Each number is 128 + 32 x the weight over its row's rms, rounded and kept within 0 to 255. Layers, rows and columns count from 0. Numbers have three digits each. The size before them is the row's rms in percent of the matrix's.

# q: layer 6 attention query, 64x64, rms 0.143, rows 0-63, columns 0-63
# k: layer 6 attention key, 64x64, rms 0.14, rows 0-63, columns 0-63
# v: layer 6 attention value, 64x64, rms 0.131, rows 0-35, columns 0-63
# o: layer 6 attention output (transposed), 64x64, rms 0.133, rows 0-35, columns 0-63
q0 097:137088145131102130098096124140119156164106164151124132123130173103106198206121174055103149145105121097141098109122098091079135153131170126140073142137219194115112140118153117073133127134102171
k0 106:106081101170143124150090147143202112116115099112152156080140099170132110056140180141132178095108118135129191095131165110154172168130108198098130130158098159125190165123147073132145149098162115
q1 103:155128166167137151147149151045069160169121156128176079161197176111195127151167126153044138103129134119146095166099111121122115111101165149155134125088097117157122115171176159137124123134155108
k1 123:132083092110083091070131146143106123117084110180103096108171163122095200204165088131076137175105160108123121137117129183126097152124166131150113121095179178104127156124117160088155139178142158
q2 081:155088103119148085112128134111097139113137121189071130154133101071151148142154122079090154144061124080098167137054126122116102146109145136191132138105185149088128089132195165118103138153063145
k2 100:122107128127106119108115105104129155143144153144165077116198197121119208163118117155103132140156186082169109121133130156149139146052152130140120061132171127115103164111153159050165155161123164
q3 080:151146167159129120153159105108146151101180112115150099123209122142105143102125142180108087058160222111126095141133076162168156139060150146161095107138116128138049108125111164106134109141133125
k3 094:102140088110132075065144153069060094126094139157112158158118101093142160144155085171153158169117106076103097115089077109120112113187141097146184168117128120110139129156131200111085163108107124
q4 104:133136134132088163072101191159115165162134143197181135167134112101050151134169094089097089147141144149120130138072119133156075123175144093138136140116118084159110070161124138161079151140151080
k4 092:112084120126099114134115126094156106078132107108093153109162137171179129151088111115103088106082095190064094154139172070063122070145116126155151146119168132128149129120069094184169120180105115
q5 102:140157160108127029187124137135154089099100134121166146109057097159146140069130160167190141108140146107116147094185107132196169092113109097111147105132110150160112120121061133165120127129157147
k5 107:112116147136129159111115128104194157122151062072151147085106085190173112107180130143102119144197115125095129141146125085114073134134093092173113106179096158111124130094124116160187168117192105
q6 087:147075101176127118087167099106107098101099133164094104164167132101111122153101166122061121126089120084117130114179099053108109180122141164169190162119169106078147076148138153084142119128099094
k6 114:132069167123117107066159134077066133120177129160115098155181148127137205172140140100070144110096100124134107121163126137097079073114136142169162137099151144108097125140114097059069154110122142
q7 100:139175119170166127162112120196125156097126143176122145148102165185163154143184172174174133158157133103150158115101120143155162137166183101107181082132082100177096122141104121202141159108127149
k7 103:163177141153101213179165071154144177190160082167128125130138160139152120095135112147089050157114169088129142151102091141117124152096123123138119102137114099148134139064110086163090095113160117
q8 110:138176091119159135126131111132116114131118108098108120073170163131113143070095197162101190095121128142181150148137081105149137127118098138080107132146112132148144185075104051098110081176126199
k8 098:127127052080169172164121115114124128086083150129115161131135153141192123077111205154096191130104136113148157149049100117124162132133082146144112118142141099122131133091116117130146085142073198
q9 121:129148181164142147128140116138126154113157127098133182147148130136123110094111131115162082143153038165096127140136163161075165242119112114136132214159149115135121125091146123136059108125149144
k9 105:140209185164191166156147154112158145147144128135143166088108144099134108109132138146166149142186035152159153137129156131155175188133097098139153138154138113120085162125118129178104075126128178
q10 099:078124075098182134094161116128107135113131161162125133113093108098174146095121128089135166115070088080117138175102121089128133143155121163175128132128173104056135172087153117129087049141097065
k10 095:095154067076186107140098108116115121158157127151142114141091104101129173105151115124144123072082104107141149157130132093153139149124095160219116129120170117065127141125151112168063046110106085
q11 110:138139206099154111151104151100107117155113129127151108138143103086117126052082163148162204105133101088133091093182110131120092151127114165117132095178129101092145148110190114069078095135072135
k11 115:131125214118168097099136169084109121105120147112119128121141106118116156095057165123165209111145106100165097109147107130150117126149080153101186111158157061123151125148177150086086103125064127
q12 097:163125112113112155145160114181080136146125126139124162148122129159129076213099155144150094127146162162123196161090124158111127100107167128130085123038134112097164150168064169142109108103183161
k12 098:165123156127078162180203115133099157132121138141143170130117110137122058212122136149159125087122160128078159131135120160111136118101172149142071084053127167090156148142121130140162097124170178
q13 097:209130152158144119204069127173086176145118127153110091069140099146165154089120092103122149116149200097144094128132144104131146126167142107121119111169135053128171112076122129131115101181116145
k13 101:178152155155134162230068119116084143147105163112128119073140097166159131141096087119130142102086165124145083144076162093142152120144106088114158119162162066075140102121134159090146130152124175
q14 100:203138125174110094110106134109111114111163142088184059146079113157152135128180110161101113109168131177084124092143083145067075110120133099145144077149106111161070112149152133180077133117118108
k14 100:207087117169091116087124174126131118107154143134149060147103064145113103136097102130109125080128111140095121145143080069090094084148087116134187111103116132142061081139143165148083144119165094
q15 098:145156178164095140132116144153136134072060145144084108115121180163150105124125130148124154062043112159136075079219110133140141112116142122106158109167162151123130122169129094086178131106158109
k15 100:146111147196090111088113169200170084070046103144091128115124175149148095103148123160155175109062145166129115112187108123174128096137129127113171122158148154109127127120125107085142125106177113
q16 110:196145125150147123134122132065134137159111128130118148131100156113211136171152116142110112149139165123124130121130107089149145123068181128150125122088089190163108147202159160165050132064166103
k16 110:112113113108151091105119123090097173103071126139119124109148163110109163202194106140075166172104167126095114146108141168068139193101164150107124137132142185145100137087111084097166171175104109
q17 096:136112144173151161148131170092111142185113131058155150095095147148132098074188144167145132093157101161145094176092153097181143113114109106104167116138062140150100171140143091166136130075193139
k17 087:160164179108146090132142131171087100134117209106103104151113121069129130121023143091160088129144122093100111117133061110132137122133168105107129146128120078173144085179140118125063088131123127
q18 103:160122110155092138180114182106129124144132117103158126148161124107130179101179126110126096119120101167153123158144092173106109062146128071143210169128044111137136139122192154153097137186163095
k18 098:164100098128063121088180190114103097106111162163142132117152112087085147158118118099104132150100171114154141120127118175135063120135137133205134117063132180111106066143176121108102075114175141
q19 088:111143077140152137147138142176119155147130121068155144086077133203159102145126137172174187138124130140063158105164150105170180176094170138106116112165096156117130139104091099165118088094186103
k19 099:083157173142183156141148109156152125106134145128124173119082123182118112062086143158162137128160105101108112114126119094116171181135120080034115057143078187131109166109113157148115153105149113
q20 098:084153078131101160160118104130089136137155166153128088147174134096192090157117108096068109164140145114155165151092136185136155198119170142103091106099134088096089123159172098080130110128070164
k20 093:134135107109090114142061133123077110172174141193113112125121162083094155166155091075129124131135149113180127162122123093155206145141178143173160144080168140121090079156177122094110136161087140
q21 090:092130163141089135095105142168105105142164144161146087126160149106098156099105169090107150085184123083166159137108093157153128090153151173075120088068102102121049169172145122059138129142115156
k21 113:114046160110076096110137120147092160078141164168103066096171148103122185110076161133132141109139145115120071127173083162116113117116160180124127162128167095150114114142158096093181102166101093
q22 102:119127169137099166090157140118166157152079089120099151141136106096039085141130115096113094159130182125167145153144120129094093151097116110130128177187135149144170125106133146142108100174169022
k22 093:146120129178167149146167163142154093121055135137092169129092136118084081090075164084141090148113099156104185130133222140124149130134136124117149162118053122167160085102102122122140091136114167
q23 088:107112116099143109128144138102135107081138193132144090110145107112108157172096140052131214079158055112131136078117164157132108174167148137074133123124155145093105145131200124105137130167075145
k23 105:147086126106104097123090098072092124109153165183127079104178170119147197170111157081082161111122127063149108082133109166138106106154160148167176120131167110115101151117186125100109151172116166
q24 112:162064090176100090108138148088104114166191131121153141123093131085131149128170073110100123097104136144088173097151167139136053095146117108167154153121152145121101106155154176101078091158185087
k24 114:163082061160083098084151154083122118143173108109146140104127133088144156106142125097078109106095072139088126098171154090129073100127134124158060189133173145092138113137154142072108107156157079
q25 100:145143113208110084124085125122106154154189090112143111139094148181146156076138143111095172113192143187096120183127183173127146127099136168126124110119102090181107159143150129152050146126141124
k25 104:147140128196112113111135115131131177136181120143126117129160110167137089110082122072096128074175114177050109195088146179127168147112091158137131127142105099192113110158147133140045124132144122
q26 110:102078109122103085179128077060193152165106093096040164152109140097136119127117128104119134154099131130094065084143079141153100171156153147129141142140116191090138085141103153096144147130151103
k26 095:067082130163136083146096123082163147191064082102077134137108136112107141101132116146127133199143093148118124143148124133166076185199176153097102135118106170114163162141094130121091120148168105
q27 106:125103127093128120106105114139116136136182107111152114115134187164165088158111067138171083137148158156102162143070164128081141128180184131172098082078143117096190115141072133180131156129118190
k27 117:146096175139125130129075109141098124111189113087128126110146168139131107169142093142164088160138153131086138138113145122121167112215183128184086070129152108104194112153097105161160140124132213
q28 106:159156062148127144085107099148135157117071132096080108096145136159028143114114188101105179148105143073126120089162155135150135142108142110144183149168166138097145100113143092088131168159129078
k28 106:130167054134144115114136067169084133144111112096116114080137129173051161071113192130121173152155164123136160105140154173117122152107163120129162138180139085108164088085109102066091130122120144
q29 096:101118094133139105142148087055108073171165176101123170145116095110147102108146096106124157114115115168153097161083124184126105182138119086095170116147088098133177181120208076138101130117164126
k29 098:126100075108118104121147125097175089152156139109123145122131102096109079127100109090122122134102103174121105149061089136187116164129135100114165115137082126184221158166182116154093102108136051
q30 102:131118099117146109099077137154171126140098152121107111077187134108053136104097137142165167117083098120133238113167087099133117118086102150114140120118134130136104144108135072082203125142135182
k30 096:119138076113149139143137105125151123100098153101144113075178150117120125074118164154161153137086096160134199117175105087105132162104125143079107092155173098139125117128147086100250171153127124
q31 115:092115143098139043163133129149089168136129133157159083104183119101151139084101097144131141089089065137187100166123170172162157134195088127167106100122125150105091166118105129112074112082130115
k31 089:092101130102111097146132112135098166081110135121121096108152092131132069083104074189162125106088084116152090124121191106156162179180122129160092122138154174122145202127122120131082161055112101
v0 102:142131139134136096163111131084115095138171125134142105159113047105159182118225132104086107074172076090115127147115132148103125120109138229088142128129094118166137156140152124104124166085117152
o0 095:146139000133156138096099153123093173106117151125135135108149196175107133149101137115121136143089169154158143081130112124169106152105101077148134086141096149051124110126127069117121133162092152
v1 104:147181084152122134087137120134107105163119105102133129101129124149103086115111183136165180127110104142105133082125212131176221165092101126130137129127149207084132141102113187129076135093131153
o1 108:086110062128096115204100122095143123145125148171123160127135119079161118161139055120070091144145190127141103156104083091077114088178145133121132094089120093197141125164137120124167088114149122
v2 107:080164134159165097116084105172111175155124165124149112107132174110127108131119133110137114109104099173045180160107214158094133135146099090123139127132086126215087122129133129110157096191128112
o2 110:147121115066075177170118085089100084090117121124137127117137141150174098162138154140089146112102130122181098122146091088096108070164174175088114139128113214076123122136091099152178133086104137
v3 113:150117160113106157129232178155140103147097138187144174153120112091189122130138119156111128125118161131191165095068118114123123097122182106123121130143182106145160065142098096129116165067101134
o3 096:116114200136194067129088173128147146128131088095113076111140146113097152104161138063152128109121108084038111103130144105178163139135116105143119099118077139108149118165185189112116125168127106
v4 102:162102160115116116138096058058120115156184093077142094095164184129120131158087124121085156093084136127046098150156144130060125101131140128145113091136161176072142137131137099102117116151151165
o4 100:114203095128087184098135098156156110099062167141093160146132088099133143085152131157147113137090061162190111126118144075163101153112143128119102189147121134196128075123166099134109111138141154
v5 098:147113140161108157129206117156156109100154139102178155088128097137221137104099105190095123135130151098137137127135112092137132150053149168128126113110158101144112167232089126130099148159121116
o5 089:099147163112152107142024184069135162166128147162122106190102119128085132070119117075118194138143106119125111145061176168089130098149145107100116123157131185137132122079146136138136144128136111
v6 093:140127103094110136109133153055093162086154097088117163129120156134127091133119154124117182125112127136083192150136118139073097103105190108159143094172140115090137129093153057156168081196167170
o6 096:121116153118128124170142148162094107138137086151163110136132060143162166103139094145127102095110093118194089139127144157195186169187136190096072177125124146184130098156139153095166155100141169
v7 099:116123154154118099134096122139106178107151163199186079169211138142129146104136110172150104124087169079157068144128131110159125129137152120170135121081134103121132133130133081061126144201163172
o7 104:123121118113150146127158133160128149139085164093118150110108111115128106141126175079061119170133096195107194153177140027133083103106094119129141183137154162065146161087150132107136160124141168
v8 097:115079164142184136141161176094120124098152099123132140234135144068130157073168130133145131140170126068065146154140169127095117173108165150131155106135132148125138130101172085105077140158142165
o8 103:166141074175106089095139147148112152095115121167157107058122064191106111089107135103141140125134162155171141113123109068213140063150122124110090149111108164124145102111157131103094109108151187
v9 104:153157163176174109108095185146125139128199181094145119162127135099098138146161106120158180119203124120088112156135166169088131081119127145111119131128069131155075166064124177163164150128155138
o9 081:099134161087099178125125163101143124124132173150124112080080099172159108141097174171133132132064184108180170130129122204148138131148181164121147098147116151121116092174114047098115105158120165
v10 107:096134171143087100111056176077148124059159147141195067145142106170140139131163154125113103092156120144147115130141132165143139058145076115130128073131050143132128174152144144103175123128146145
o10 098:156115048073139182102138138154118132171114167077106171096144121160101157148119126129112124193096151112115169143135122054109100186153143154132149137135151090037150110116140067094135135129115149
v11 105:135155189115128156167144165112121152134194135164145117077134125075143136153191044118088113144172181178136097166096132097119090148103152104141110164097118134147158154068151160098156113174155123
o11 109:119140200161148116094161182057110138130040109101121136146106141172104109115096210140154111152135108093173126089153083188125148141118146131123137093145153146125131161155103119168085167113076130
v12 092:136095154085117135069146137060137200099113074121066101094121166119110137101067131177072091135153149135130141156123093086142111109162104187144122110051159123157151137177131149145148149101128136
o12 089:145092148200138122112159102133152067083106088074194173129105099117097138142134115076203141108111076116106126130127174139143119150085095094136134138187159133087120127062165120125147094144109169
v13 112:101152145167117107117120132115155074148172133089141176159097109130118181075196139166147149151073116104130093122170129128175185157087108115134162117183063158134083111149103107110057111165139128
o13 101:130139130117171150139048090130139173131113148125137078088180130140141076155088092136109171166196173149178155156109180162092133077148128173142094091088124098135066106101125137157136103103144107
v14 122:201121134123131150136193110146105126061146159148183086118162098133159182111050147141118149119142139103217122132131121115100140124144099114161138111165207128074144126103182114134161134125144154
o14 115:076143056144127111110148149204158165152123174106087152171120088106113124141151127118106124133116101175070124125147171040186111113098134131137111130121137091116123143171118124058178186133136145
v15 104:107073111128115103121137091043134181094079152113091140197080102153148147125113181108111195090107108102104104166190111125130143086096087128143171112140129148125125072113180096106132166128123127
o15 096:147138053134130133117098118181117082125150173086108133101193129134113114169146093188163067104126084184146182133112164095202083155124149150161108112106141112070126105150125106122116111139175110
v16 102:054092114154099117120110128151158034145142078089139142153108099122109155141143142095144161110054103164184128141185077126126155118091143144157162090177116125080116110119139088114156176158099114
o16 104:158213082115144115133125109191085171146145148144103106101167094141153156121139129156101122125196123151134120160098162046167178154111107138121137136076131086116141114130132085151198079117127083
v17 094:123104173091140110149139154170130087143056161089159133155114114199157135079179120138193148149108127112159102109070106186126158092112104133166152143138065092059150118096144123124160146118150161
o17 086:114130139132152123078130119120119120177176196161071116079150156110152095190108128090070134135117126130071204184141149090161121163179110152142142118089145066164100097130111152094155129114112100
v18 104:081124147066136122097147127149117149078202116132107138137143157094046119163158104116132066139115162148097146160135075148118107126135154197140113052040090139145104140115113139097147139129124142
o18 109:168145143163148119096135067096087077139087087134114132076089108141205142079141170130151118129152138121104122137125140136150137147142109097140133168236140122039148099078145094140136129154131144
v19 100:192106100145104152139132122054065194133187149070142112086155119111126102123126120145053101112177145124108138153105155142115100100114109154144106094062176094147161175133148118158137092153144160
o19 095:085127131115084119117150158106118124104063124136156147164107147132122120130097104105170148114054118109199117086151127109140152164131172107082154147219184208124119083113154110118130145096110178
v20 101:140106184116183134129130129088114131063165174158172141117158099076125172095122160112104095136094135114195145120145140076095144171125119090133099158156182064141105103178088128073150099135099165
o20 097:142161035167113100153130154210157125131092167096159130150186123157127099169169140133109132118133119105076105143089160069117137060118109103155132140118094145063126132157117104123119178121174155
v21 098:135120131107122135137112138104122089116090143131148199184080120161133081136101171122135190168070167119147122127085147166147169194164156158101134135141133137140193114122091085112052095138179097
o21 101:109091173113080101139084153134147153102154125143128085074161166145144192145153067140117107095187116097134163137130102192128096080153092135156087149104118138136118078133119235135149127120108120
v22 111:158125106116083120113142130064058115013117156105165142181137126131108120071147180138113127103160138146156131121160139100130112063123155116168193126153155144066123126117134094149114081141140135
o22 109:126101093111146113140136120253141143169140135126155122127145052128155128174096096118163129119120092110134143156136115050159147144137086146156128129128107106085116123156175099051098172101148159
v23 104:129176147155155137101169149160203086097102156082102198123103113109084048144125106151158149151117096149081190119120128146147139145110163120088113095113050122168128109137107138173118094106147098
o23 110:119102180094099132175124159069102157136158084139129083126098147141189178097127102125145138131179180084130114131138129246115163090159137178108129130139141175157118138124131161160158091143139103
v24 099:087146122129138108135064116139107124133095141109127096129128087135099160120108095095062121086153178138053192086220137111119139157162187137146136152126106100097074131085157097120145117107157174
o24 096:126154055123144132140190117198127170127166138145157170098168165081172104141118174136136098137119110107183118152112087068182104155114086102118134111134085145109144163114144074146119197130083132
v25 095:149133148153113163083153084137137155123173122126099116088224146122157134132147069073183099088171111120122148196127140137105110154133160177163103113096183143182119143080161137138081136103149146
o25 100:081134141153122103154132064072155120093074109087123136168076091127127130125116173152101153179111117137151091053105097147219125110091159125116145153171146135121155110151138085094058110145128148
v26 102:218164072092108137129146048110120124119090148100107110090110139170185160116128100183118127140105158119123108138160153106187173131152148162128128085170165132138111102138070103151106149083141075
o26 105:057078177155175124160106095078135127155147125139122125186132111109078111105116123137138121171146100125141129118114167208065083133123134141132086171135134146171125148111143189107091068180144083
v27 087:083131106181110140099177147145191080132181131128082106110146127050126155127105123140138093177134137149113118192179149130090117167112133145135124125102114130220119191068123128087130154106152119
o27 100:142133202146170122165125125077125174105096164124079151090073110158128105151105155118150144100159127132169075096061128133186162060137111122123125151134160132074121101100113100192127074152131162
v28 099:163170156133138097095145248182116118132112128120118147149085054128141066135131130104095123124172115115149147126140149170132121134135177142076137173152070144186143160098116138115118161080149110
o28 097:095106084117167157166093210045145133113189134142142119049085142170142179140098138152157152155116189099119123125126085166144157126136092104154146103118078115116167140159112146157162120141112138
v29 101:090134147176169109110141162206169150124109166124177097149115107161150120114128130158203142158108087192151150091194119131202120141142107105125132116125092080112119122207097169118122119153124121
o29 096:171120067078138147124079125183122107155169166135103126127148109122101111192119148095052103118195160090097159176107155092080137103151116173120142089118096125108148173096112122117164099085139088
v30 092:188127090134149138142159107132089090116112134156102051160162111176171160106120126143125118079116143092234109156139124129157177102131146152123110092176160136071098124122167076106140139090171136
o30 099:092131025129127131118135097161138151163129169097159195127124108088096144114131137120111132167128126155080135094133130042179090175162109092117112150063128121097102135137171139076170130148091139
v31 103:188185078147091099137102140069100138095107122134159079124103174132143141114175092140121106109142111143079122163158156116131105088190109110115125134087068146153105186191121077144094115138189134
o31 095:071074170064144175112151092190130118135108102110125146114137120135128117150073145101159181128112085086181149118075118119112119156095112159156112116149194129079101149055197127104128131121130146
q32 087:162162117092132099173126152102117166141080127133153125179072155120128159108141123169160149136096133124180131181099168147158155097133106086081141108158110158131139014189116117119149096103179104
k32 067:107153117138169143163149080114116109161180128107174101194125073105157079070171129148146086087124106155106131122105192127138130205138158102089108134138096061136144122126201136140116093120159121
q33 105:126054065097105114115086107059120133115146151112185140147114137167191114109118127175116176174107141147088101109135122098110121117106068170120153047124111170134100148154077099140084108101124115
k33 070:133165087177121140150146145150139174114076123196162159125153133104175141164142093102115078082140111138079142170106144151102140151103169077122163137092114106107136177098038147170158150183141111
q34 076:101139033164093184106121145157082135161182123142159147174161119109087098065117158113107116152145145131126144080128157096118130112076168145146126161113087077106086187185123131135116143079134110
k34 088:175143147120161088147138167128130101041112173104151158119166107170139100194100132129161098124113109132109135099117122041145141100132094092092188083074112152160096091180132102151147159140133100
q35 099:109137161126152167177124067180186133135124126112182171182148120126141151105158137120161113104153169146131098132112158164130100154091091069144157165158118113133166069174094159169094193144171165
k35 091:099114119093138096105164114102107171082131146143144119112162097103131132077129122138142110122125178149058078166169111148127100185131141108151105040189107089167103145124174173121053151151096140
q36 100:125122160133146156124138119129152115144179084129080108056114104114124145128083085175132111159077082149143104165111159141130085117174106117199055126081125147119063153158133148197106095100093131
k36 070:152160077178164127191137156159115136154160124093141093153159084118100080151175117137198141151187172079100131108108142126111122109102116140097107108152127144140087160050104068131098178091139143
q37 097:108179155132116154130158065116129126144125099120179152155112148100096165090157150117092104086179099162154085160118139161154119117111080083106144124169129056167164090147170111115079136215148103
k37 090:077140146081187078139095131143092107136120112129135119155117111122090160098064092111161185126159135122135005159132082184145123123147112140113124106156133111134133139137158125064104133124075083
q38 083:142149105111128086170102093128077110168112125130156113139161161146092157149156097151082156133106125182093107125166158210120115105100104103123163108119105109201229107170173138107109120167153116
k38 101:097104153077122137144091135137111113102118112136127142107116084113075150102067132117082182117091111156177084113193122119181099142167110143157121166147125153128184191158148101071068089093087108
q39 102:106136152115214143133102122010170102128098107075129163131120118127111130096117121146094117130121139171233091116161160118129102113114107141128132142174103102147116150125205147137145113105149127
k39 093:127145129103188181183159151071090162072084114173112152177160124110094094123171102131129102127128102186177091190084112130137099125134158106089095101159100141111098150113149191123117165104139146
q40 108:145122163141137149154116170129091187147156149112147107040109197142146117141090079183150172132103172054082090107158094095129139157095149128123153133145127156090095106168088122148094132134096173
k40 080:119167104167121161097078176133168134158158110156117110044065163170155145098117055183130125139124153128135121124121170089160137127098093093116143164141130127136133122164047147176132111175116170
q41 108:138182175107134075164089135140133108188139178062109095160127154199106085094110142148116148129195136163172078097180130138175154086112106157110075118131113142113130155092120167147100107126142135
k41 092:128148140141133101143052159155150148186115165151119100181124155190100089136093139150092160158175154181159119070160175148128123092121099121156047146136110112081109127130153199105097141117123135
q42 120:088036110158150151118160131129120176159161128055162128111100090117113191101181133142106108157056112098174177121163159074113108150131130142162174127116125123101092131094173107120131090099118125
k42 107:141065080192148154130210136149108194152138141114136144106137139114144223095183157112111129113120170112152199149191136075109113146112138129143121120154129081131120111092128102153086119110121133
q43 104:116115181149087059127139119161116103135090138120069091148091157189126080126140090090115153099182125120135155116124166151122168104133114121099188130124159182192058113121107176079094146109129103
k43 093:125129138127081098108096093188123116134106152104081090142129150140131119133141102109115143082160123085099141126123158186127136127157137140090178162145131220135054109121127196085101186130132051
q44 112:198165094118092128117155168135102151107088091169143171153142141134118075139144133159116065097110145152090129159120078157047123078148188156113130096109132108187135152153052123148114138091139128
k44 115:178157118120093124154112153147131110085052130137091145179087102136088073189120118191114085114085126124131127145107083140114163062141189118147150099093153108137103132191082132171142112087136134
q45 097:107095145124111087154190143086149157156120174148135138128127178130106151163148088119124078184088180103094088140131141164112070132131105098174140139062070161137129081163127103112068188134109116
k45 119:148115157117086099171182135101108128102135153152101137107109153089117110170109082121127068178073192092136111166166136126115106126162118152170173168048127184082114171111162105103115176146127108
q46 104:138081127145106188163122153078147158121130128100148177102108135109159145140172121197148110151111096166124134133097111113120076075138134138109129176158088183154138148144112149241061148136119111
k46 099:147140129114127155145166207092155138114102124164123179160095146108140158125153124179134143179163105158144117135111112135150076087118114113127152134171122137188111172119103169241087132080093164
q47 109:166125134123128165126122153128143148155123142119115205131129120122145128088094104148180145124110164179009132158102144082131086194168136131104113134155138128110156139153094103211076123167116116
k47 116:178167120134148168150130155136150124186119123117144180170079118144112117068079123157183124159137112171115107165081160138173135176155111109129111107132157138134125185126094118179082051082107178
q48 078:062143096137096128115066136154138144166125140090166087126130090112111193155079117082154072162087117086194158177136157081171093159145124151115121097162106110138093092139175101091124143090130123
k48 084:136076114107126130110140156086108082144175076114045118116168132066101097126100111105084155143171117116165112136095157096070161085116190165145091168122150149130099152134108163149073127087094107
q49 078:104150122140175191107152200175111138171166156122130132160147077123124132068115173115142128138133116191159172128162141109146095143126128136160059160147135085158045083105118096157161132090148126
k49 084:125145109143139114115114144088149077134076137144149146111154133188132062176194114191114063095090109082135143122088130060160142080172141111146144135097119121161146106137154152123202109119172101
q50 095:139147128114161133144139134100147139171196085119099107129134110105090123096182133148113106132169090174177155151106209171161080109159107210156084102137108155114149094059169143130127092098132135
k50 083:133086087151094195134130115108089093115133114072104145114078123086139077140102130115051114137123116112089164087132188082125138092198126135141069150114196183084107129162139144128111124120130103
q51 100:108061139125136123091117132101132119085097122144048113102136182116128126144121106108160187170075129086083123116160140173100156124122153083060190117140091130135199124116123107080128139137093186
k51 093:222137139106107173134159135159163163162131130180110111100160085108112167113158095064131160131130126155241089183135128145123132133143142133084075163116114168117135107094160145130118139143142096
q52 089:103076169141075113110175113152103092109188119144174088182120122114105081126118184132173091119058115136071116088158156128139119073148133132112133164076135102089113123201104098119154135129090125
k52 091:178145139141130046091161119124122126101120146120078107075103203173158168159107162183172147143087117111160144125165109125126196133099100113191124132107102141105131158160122103126110131201113089
q53 088:129216084099106209158177115172133175147120101142115160116077146118110109123163108130092115167069159116111108163084096082112132141160129137128107146123122169078156168090072153155154137093123161
k53 104:111132123154125182159173128127090144137185126129206099151195104149148091103149115177131062084174133121076107135092214118127115135118111104120118108131117068134086177120153106127091112156144166
q54 101:108128068086088192135156154139101189156114133125125108089095110155104093182153177141156127130128190114088173148050094149120171149130151106126118075088129150098100148162118130106173143133148187
k54 095:167096120108136113150120106102110089126166132102162150200139155145101093152189118182150087149129125186058129136112175169098135116126149093117154118063142084157131146159120095136163134210180127
q55 101:124164126139149085196132103120143135153129180131137124094110098103152148068105105118155132121150163069118068134163150173205129224133119168151126117163068093098157152124098141167092116114126106
k55 095:092152141158194093166132131087161151154109140114187126133119105122131185084119130153094121124172134147116082121109186112137091128124138187135052052163103108108134126079158132137066130066146126
q56 095:112063153139164108146093123131110128172070081076170105143147155175109110122104160145107154137119125094157088084096113149137170136117168138097143089102114170082074144103158144050151108085165183
k56 102:116087184161163126102046143118127149141079075104165136097123182143088114118115126116108212143117154095130093125144121170063127143121136086073122099162135193105120088116158129098099145134149173
q57 096:119083108118197061118107097161135049124138154082155072089126134114102142128126176109158193083087105103092160106150145165147120111111093128113190099118179158124098127129136184125134103093096124
k57 112:095126133094133087073123116146106074157142152106168089076127161129097127121124182101149223127107097138128171084182154151075100129138113159114161107145157170117106144091150197108129100102091087
q58 107:054160158109140112165120155119118147120108110091111089150108100178092086129147081122121091096207108109100073132156103143126131126092072143128172098102083107150131134141175110120144078116128223
k58 112:086098135105158094151109156104173157088118161092114076110116134126136125148140084123104139114158110137049089123172143139082098142096063149076196100109092113143146145170208105110144126153128184
q59 103:082157145161117133104088105118130099141131126134148103112156141133139119144151157078078087162085102173143120134123107144115167092181122102178194107141114073160118174061077114088170051169098132
k59 093:076117139183097128113066093098120095129135163102121074099159157122165105171158128085099068083101148133171133145101157167096142073146174153175166115149131126131114142074117179082143109165139178
q60 112:079115165055147205104161136071126144088099162126157131156198137138135108147144122165128125113096110166101089125106092127109133175102084063147105133061121099113104185108097113136100088132147101
k60 112:105091153088169184121138157049143134056082148128141121098167126124120078190123097165124108085116115155145119124084111112117152149106092080147102106047122187096133174109117141147100100146147108
q61 106:066096160085183106099093099199144177144137081129127037125132153133145134107156126146125091134116064089122144123112094108146137125090091072135124151112143157123102147110164144072089081075135134
k61 105:113105186101160089126162130174143179089140094150132067086188199137184127092161146150133104108143095109089118136129106088070142138099080075055142139117132162153111151087120122093110117145131132
q62 099:186151156123114126151087119128042117143075061139111131233175132144133112110107076126132081143149125115086115096095129181151069164189133097150117115112153091108127138142138120119134165119128118
k62 111:169104181150081107140131101085072114073140046132125081116190115125114083053076109150111109111118189126118065106134114133104113148174135157139127106118169137107141123140145078084114109155112106
q63 105:166133092092102153087135112068159128146131093155091165126181177089109218152087152068095117139128096185138166115149139120081127078147116147175109112126103152163137107107163150125171129147120071
k63 116:146131089066108155143142094090099118129135113135073170133168178025125181194094137110155076111135095155126137158108139108094117088162158177179112145102106121143131106193135139131098143136115104
v32 091:177132145088160107140117146116102173096098150151148132132131129118142139112135142078128179125235085091135065127077132124129165141151075116133123134196108052143162169102099096157171159137143137
o32 105:086159105129089162146159147057125101094110165151102115109142142136131102144104112152152128144037174145069119128127096195097063155130134104098130138135089176128148148195072174116149111149108150
v33 092:125152140155120105164232107133115097121166111115159071131153164140158107103166148155161087164112102176139107123161180151109114070140164147119168146150089162167085160129136156121121203084157112
o33 093:106122179101187169109093103171095214118154152151139168122153111134120166172078157085165129173135147093119127127115122114138099099158091150192110129110101070108118079081143114092179083138114148
v34 115:138125134179128114141084091071132122157114075123076120103084161154105156184103103105066156098147104124190121064133110077133148101111092147169175116097158169142157065124166176132106139127100140
o34 099:098117074097135094101138144213170109112129088101115134173172107090099102093143123094153141105135121148109114116124107074120172156103117110109182078150127163133120208168148049091081113146138141
v35 102:126130118100132157121180123167145141134161090087088102111121169146146144156185159139133169112127148080154142087110123150095224157106218092173141132116176069148147107101125116122170174160135140
o35 104:098152087193163106163094156118098164152123094129129131133156048105171124105104126186145068127155104189118070181134138160165134133146088126168155121119096135149091165159131111141202103114099120